Weights of a small transformer language model.
Size: MLP 4096 ReLU, vocabulary 8192.
Each number is 500 + 40 x the weight over its row's rms, rounded and kept within 0 to 999. Layers, rows and columns count from 0. Numbers have three digits each. The size before them is the row's rms in percent of the matrix's.

# up: layer 11 MLP up, 4096x512, rms 0.182, rows 354-378, columns 384-511
# down: layer 11 MLP down (transposed), 4096x512, rms 0.187, rows 354-377, columns 384-511
up354 098:486518488632430530498460508503547477506408510499422470494511584474494570488569482568473516556530545413566487565425508545483522442463465509586658449493453476501520514496476504468443517524458549483399532529475525490534451448520558521546517479539451497476447433522551500480478488488524525413544505483545484512554503596461494464510476493523485479442524467455463540473566489483460556428494
down354 102:528582508424467527491579511555472524566480536507490506439490414527489547501506467492477498526497501494506504511502522466500530486481508572451494524487431581444482446546461553574559456506469460509491513496376476459492563522526478466366490482421498492530569472507607488443503493494489460536550527495471494562463546424434578526555486525490498544422441518535502501507507573519520489507478
up355 100:514538489458495495500497542506481511588473541520499541472462522460479506506428519505468531516486543500526484488506579534503499472482558498512499452496484525494484562496484438529451576529591565559481478475496438544512478539563541502500531552526483470473481427469547408454490423448550510475527490508500546556521434488479529572478529473456487483438519605517588563554569576459457502501435
down355 099:476458493508585485498525468507578559469603491490537495542483462513379404513467551435473527485537501466445539506465411512522504519460453476549473530509466490519538553453523547465504439521451454483481477501510526422418469431474553505496499502496468484481467548475455518498552519511486548532446486518497539528494493513518431427485526478531501499499497437455534462515488530439497519508539
up356 099:493517543511532522485458511555475408516540448471492434404443534499448450527534477452475514445524482472470469422472519488494459544508468441480589498457483510473495442508508524492457448575527505545441470477548508525423493479491517411549473524570547464499472543552466502502496505510543489512494573528501556553535523444458470553486476506488630516487544472514508460463478529513480567504455
down356 105:549533515514510486514519485454481583511484490521511567530589526560601517480551428471503507505532539439474549483486553501427571486512474512509485557555532466564536449498557471493524445501482460500564481550492522503529566446490511513521529476430454589466496451461476500512483485459502469481504461486505539532461565466476510448511511504437523466549473494516510452486485480539450502501440
up357 106:499524538592451441505577511533467441539506490486455527464520511483506597524409440470460572442450571483475500511513496461523476507523533469442480487517556457501485507519526464533464500510497460601453453476524494493574509474556526482485514603523504468462533548561495529550553458493530513509485472508562514541538521472502471445565441510486470521493505461430502533513474453465466455473486
down357 109:495537469596482522540463480438516480454562494468452502486565535425523540516490457506491526502568499501522527463589573542484435514504439542501572430478452489448467472517439502391535443545512492464495503581513475497494557521553553479496605632508477514456553451507472472556545443490479500493510533569462532486466508510561527551521503442538533549483500528518507438471461524514447490511510
up358 115:437508494538520488477463520557428519523450491501515487449526478487481549491495515448445489507484493508453523509500394528522499527511486495561494533516502480546450512503496425517511463522504483484532490479508537500517478477443610467523497483492564477496535488516465515328463564556541532582438502539463544528472426480519487465472472464423459499564470481494573427563499465436525502515516
down358 103:389501486546459473469499498592436454486518531451467407449498476521487477457487555500460523504524512515485511460516485599496529449505490548549527506478488537499449537535494388509495498523512451458539540446516496532472469466492530456471507541563520461501478426573467578479534542506518544423521471520397545462516478484570502530453515434521451531527471499475483515499563489446510476543537
up359 095:455578518617529532509510510555562451490548519513495471535533484486397503485572563574491477463508470567531430531482460474538456520506524559480530445504593477511500574460499456497555510506396499551495455555543471519543511465485467479406443495456493466542508549525481491506496502451492473496510458493504483504477502440478450462465500523471541526469600484516517490569451572524472518491470
down359 094:444414478399554578468475461481473498498478621484571529507450500478455519486449491468444467516516461532457461470464536492483522537535552510491488505552435506402457484484529508538510507504558529524570517489438497388484527430581552506539473542516523522462494470531533453482445507516529502502540508514527504525478411483478482503561526499560532484537503527468471499446528393477580476431498
up360 103:469516514593484534462493475484579508460425474461526539574478490570431533457429552559461566540507461505398527495475488445458469539446500497523447527494542524528509548545461439427391547466488529487482509492531422475516499437477558552446465524487551517512511515542496502475450421535456497487464484465490514468527533511466509504472504462465456426445483537533544452544509575483443510489495
down360 096:572535501485485511496519550490490406515507455502534502557442441459445528513501492496453443459552513568454513448544521568481524484480502548525521513516552472482538589516508535552480472524468506463462473514457552527462463591480518531515536618517571491482439488514510543564532492584480479453540483509489567536517526549512516557486447501492543522545519465543524519522452513537498509514460
up361 099:467520516556470406500540523491502451506497587521550497460514538454523508481479496442438474545517457531552502437464569548534493417460537465537469446573401481533517480531503431514499486528508444482589536491556510495494583547511471475553538439471550481496526444480426439558457464545498467505529494486547479388438429482485552500459460450474464499479499422481568428501517533518503560508416
down361 103:518430438522484485547518457523538478481450479507522513484523494538475536516463522530469435509517501555462448476452517522568542495476516495452575487559456502605540552491504468411498530481511501508532499474443534522588554612547481456541467529559462548476554608481506500484467516491481462491493409559539557523469514555447454401545490478485484509473476529570499523567436506542491473510519
up362 101:474571513522517469565509506477476450404398557521517457571522500492427472471523542543457518438546539519440567507459492461538606491481511506449447478499553455480489491439504483554519515478534478573504512491482472458455518524497436490592562514485550444518397460492466516469540543593445480469543524428495426446550531482430492467556469524493526520552527533432505485468492540580503476530451
down362 102:477528568492532559410478499544497429511448428548533505553483455532427451522431455535559500529546488502558457531512567536539492399502493530523513486509541482541516540530509557525474553492530497493464496528477502464458494495486473545501464504454473489533494529458532519533558549501497496499541538532441524480476472396504470469519560484473571479537533525518510522514491477445453489464500
up363 105:458476451514517502513456490533411410527505460497477474499494536516554470484507509524470539476514419450479480481499522482508536534462470532514571494452558411491531517575414503460509513512488474484452491522442552428474532505456504462385466500451507528463475489420479464459398412494439478474453482540421450557559501506520483568507540425462593542515587435480511492478482394448546474521481
down363 102:508546465492470473498436515497518481479493542549623437462506576476573469544543434507520473541411421505561441514462473461517530540517551534495581533515551429463532439500487543500484496411498470462498588503469476434533517435549460507545356481457449468504450370453492445489489571511476482486486573439501487586487575513553551487541520507468479513508425498508480468435413485486455509524520
up364 107:528464536566498449523579560477470517480613542486486486504499488449575548499488511494489433532449457529486497481495429561468549547408545507601476508491514549562554509464471464460521533543449513502542464502485463438592522495469476481581550548533526523545523540531536475534544508458493525457541431556462496546453561533473458469495502524517500568553536498527469507530532483426543553488541
down364 093:481540471500498484460477479485504502532506476511518537553477455510419486537478521465495449494542497520509521536467495537515492476542460527519494521516502514494531447526464498470537491517560471516516471558378531531420513518477581536474478489538510514563451513452475492485497510555535481556502524451551457506592510515465551519508468472521578556499502569463444553507495522581559505471461
up365 100:458484455520512470544524459542566525495537537576561549485517496587491524445475487508478420520526494418553541500458493487475591538491521542464481568486563412429522388525565537520504562453435493517495435466501475462518533512482418534560547459460429570554496524500478506494569544482556536480518456546489500480526499416424491459566490506490555443581506604493528511516512485499521506510442
down365 100:547556532575520485509515602514479479492485453538502494552467469517494532505505481517547539484467516521456480448530425490518523479504494516599485488539501477572485496527515564510521504494516499485341433426479496545429522476455498538537516519637482472554501470534566440463502472441454497556550482522445455501486510490491528503472522543461522453532545513505480484480538428530492470536523
up366 096:468475526528473488523505569564444533492515478513566519525586528504468432488516496569494453480537541553446435448498475446487532441511532500484456517495440519452489541448504503523474486501476541493543467451496566397465471507542527483586486503573427502480549430462516475542505529533466490475466484485518484458512502474423523499514510471463407568462467506513455526472499494585490572531533
down366 103:451506533552464488516507442475486486491487528486465467562547583531508485500437514560409462562441530496545475500549482470512596486524563499499506542509481531477485507471490539519445427518491481448429537542375497528531499545495517490442487571544440467436550515419446507555525485529441479482429447541551452519550510460566502497496484501457457469485535412468525484460485573464489536464433
up367 094:518527510426457549504575471531473426495544424569445470473500531536546495487530566503491472410528525473486500492517541508496522456490530534482508504486540465459445548438416463594487468488515472494564517454491538519496505526511524495513503570473506559463556471524523524515380503499542490515534539502483485545403521582509512525475504548597444485514508522501486516422494518511484507455501
down367 097:523567556474440516501353522478540560500500450467405482555538478503455440476483475585559472492508484550472437465459453479543487488435525506559528585541513507540499462543435434527538524507496572479524526482438543493431506509489446485502494508584527434503476511534488495479518512444486469491472501480565549523566535502411599480587503432533546481552497464486446491613443464506464533493534
up368 093:516489461534427562467448479548489495551522522508472452482548528417486452435480600568514503571463452490531551504469495408511505455460500477576482498487449469522534519445524450530490542489502531515525516494507440518476532553513466541440506512507501506507504517568495535487501462523487479560490520501589493507514484483564453469458594580557453515460596493537573419500489546549498527518510
down368 094:498520487576490440499538514548522462453444462410501541441485527527572498490460513516446552519458449505507483457525474504532453497480484540508508558457507487546553534515480475465531501502572551516554512483456509411555591526507427520518503465537493496531431433511524539580491461449476412515501467541537534477506473477511434547492467459492523552487522564475577518493543567537525488560456
up369 107:502551515523416515535636433555513559479530547486457508472437530505507419474461582522479521434538541510537541471493551528467460501496476567533459536522418518467420478446487468522481392484568537482458527494478512484491530538559495541500550532427420477453472434497439499506450496510486551452483499493487536538450559500517415439516585450499512535404515514495504457512425499496503470477466
down369 099:503492447563512528439511512525515522509474464492595551523525570423430533526504466531395527512597478551509495557458465483546508542515465467542436492550549506512497425477463486427455553449493522461527497507456527488553502494487525470497482476456398465507534477514522541417510510484528518499546528482491479429517477505491446492475410581477493446484476562492476443481532521457508463513472
up370 104:448450461480516481462494530438496491529466502456513467500453438554491521522447472446506520499554524488516487489498549509529503476511542495484462548580482497481407512557433540514478503487526547492384516506421497502570514562432508510503555487562435494462517538493482487515504484467506522542489494553469509477521537429479468540493518491480490510478538518512480470459471495549517500497541
down370 095:485501575470456449493443500498493474496432512552436547437520505496491490523510461535457429511487438481466472510539431548481509476499457426517504506514484529471568536493503419539480528527565558490469451509386548565432460517496521459503498528462575528557537506521493485515506621554489500432523474479520540523477527534487579463472489488454471507546448476570467497541525485443482553522570
up371 097:530481517526573531539487487447487501464545444481501501530533519575512551500406480470568508522453484501489473525471508501440491485524455537521532503495485509445513543546511494488451489487476481512399477547482478577493518544551529521548469495546574487477552534524496533520531513525519436521546510534451482460495431491524508505491557488477528497573476552479445551543527513474470519510500
down371 088:525428576485494435468519520470449508563546585456458464478487497408467465559495517555569560450522495486493505454449516537539582508507473492540547496482445551496516477487487469539451456516504549521531475572558519450562478457446480413547556531560496483516492523477530504522547459491500440488550447476495483528554463433515536484524522582554493452451474551473460524503536479546554542485475
up372 104:487574438452494465450492554491464448535564612506497471484518497594515523510493506560494508491595511494478495518553509493589487552583456500516518497534468547453528500465578397487551482549538530525505557495493405488515499548481436471563487497463463458427517509521484590466472547491515512574456445478456548468482543511574462467550523524502571534548530475531439567501491472522548532558506
down372 105:476514425482526529469571546439481522434517510589462420497468477515531541505527524543543494518552503485545493475483508546447437507540451538511531482586489526465522490545546522550525545499488488503557520518424581493445457576469534471500499488532505459448466486437510503471550565560636426469552480461508531475476535532523511510461494491475492466483592493534499555451532535523516466513454
up373 098:491488582565473474502498494424506503539523533458468448479463463584482512481481438508456529460570432470457489488571541500538559503502509460382549411535452500537554560484533523455461468524471425454517509493482523406525436442455490441490486484456456478481491459550446410479523564481506515480454489527475525512555586494519443428521524518531471495476522412537491501472472488493472565485489
down373 099:527509508487545499503520468490482420516542455425536519453506560491503473547515506472500494440518548574588537531498552480545510494502475517480470477529432508501502437467479428473517477546501479487462513542433461562490517424596449420490510447470466472584529491487575554426539522538553519567493453438509443495429497501460460508495540558459476484471494564535411465448521449552511507556565
up374 100:505566469445473496483512448445516470474546484562515467516505512566455443473488491536491593486556496576471548484557520547553519521482469524482465519518538457522463495475506477526503494544497527482572580486476530457449531501558474492512575563507545508491458498529513520480536583520482441568467599455542497510469559496467424406505465463464516508513564489500552476463524490535532560488461
down374 097:533547457513457490494468531490450462548507520488489444516525514471472548474533545476497497526458549497544467483485528527511516476475453481461493431491499492477473498466518544530505406545525501488507473442484509512498503491432511436592503491500570459507499513489424466457582488443423414537555492448556477461483518555491516502532503533592537552501547588512474555464465517493489441410455
up375 096:522537436475498513478498526477448422439577581517461485476527508527522548538542452562481596397550558544456513491454558474452504468522459504567483468478508541538455515495439492470421505490505504478471512458463425531472487525439506509555569482554460516502485472490473522529565438541456460505550432514502420536476503493548542551514494494473509546546456522472512516528533368481547484540522
down375 101:507426471574511531533567534492457452448472565470442465469434438525535457467483499539490483455515483471428472615527517494505530473525485480487516508489487549460508467439505542556500569495494528504554515514487483611530553555533503523525494512458502432532512526504429558545517441524504546470461528541529506429473500472546481504474550515467434556410432478526546577554554433457547519518513
up376 108:585469464513489453434526546543512525428477561424536504475558522509511492500536504463492490470492494473484491502449542545459473491537506483487503456500467499433504483501569432466486509477469504505447453467545440512480453481555551517536447566503478515480469515479439474507518565519526458609517517508489451461496535511471466513557456538498492524530567483460586481478493392523546445563475
down376 106:434531441464470544488511536465522525541559502524482482520524450459546564551467496429536540559514533421542516509401510458456485513503443464542549507522475491539465478505484435479516561455482496556537501557437545556532450525522475503548555473546433543568535487538507567493524382521457560487544479523552530532549502516496505492483476514550570536464537511511522453488488530423548493506555
up377 098:546494505517487488528491512508475477468470490454420519419476499484542509440505556472470442431549527539509534510496513476540499479514427534477499538456461490587473521470544454429439513507488496529498467471535509528495530497507395498458523519583495558508526487516505434605451510448508472484476493413428546505494480470536530508506552486490511476415509488443546474479454458416529482575568
down377 097:513397477491486511508485450465532561603482470500485517442465483513497552598503519485501472502495554536510500637538591531490481520511420474422478513595487506512466509513556446481503443500519462478483481445454547578473516408472571536440537515479541467486506502379472450475519551447533510503494500498506513521422503526553468456459553481535463492458428571494555466519497476536512462530513
up378 105:491458580483441506408516462598559475503474443485460501497452532522452641528554549516496487586519555467417496450437525509543471470518454448505525470528506486511467557526479513474463526521554547494464501526514415569492531538489555446474506490511466488497526432496563518442487527476475418485533489560597513550547452517439481486575481543513436544508519388555510468501544463513473559544469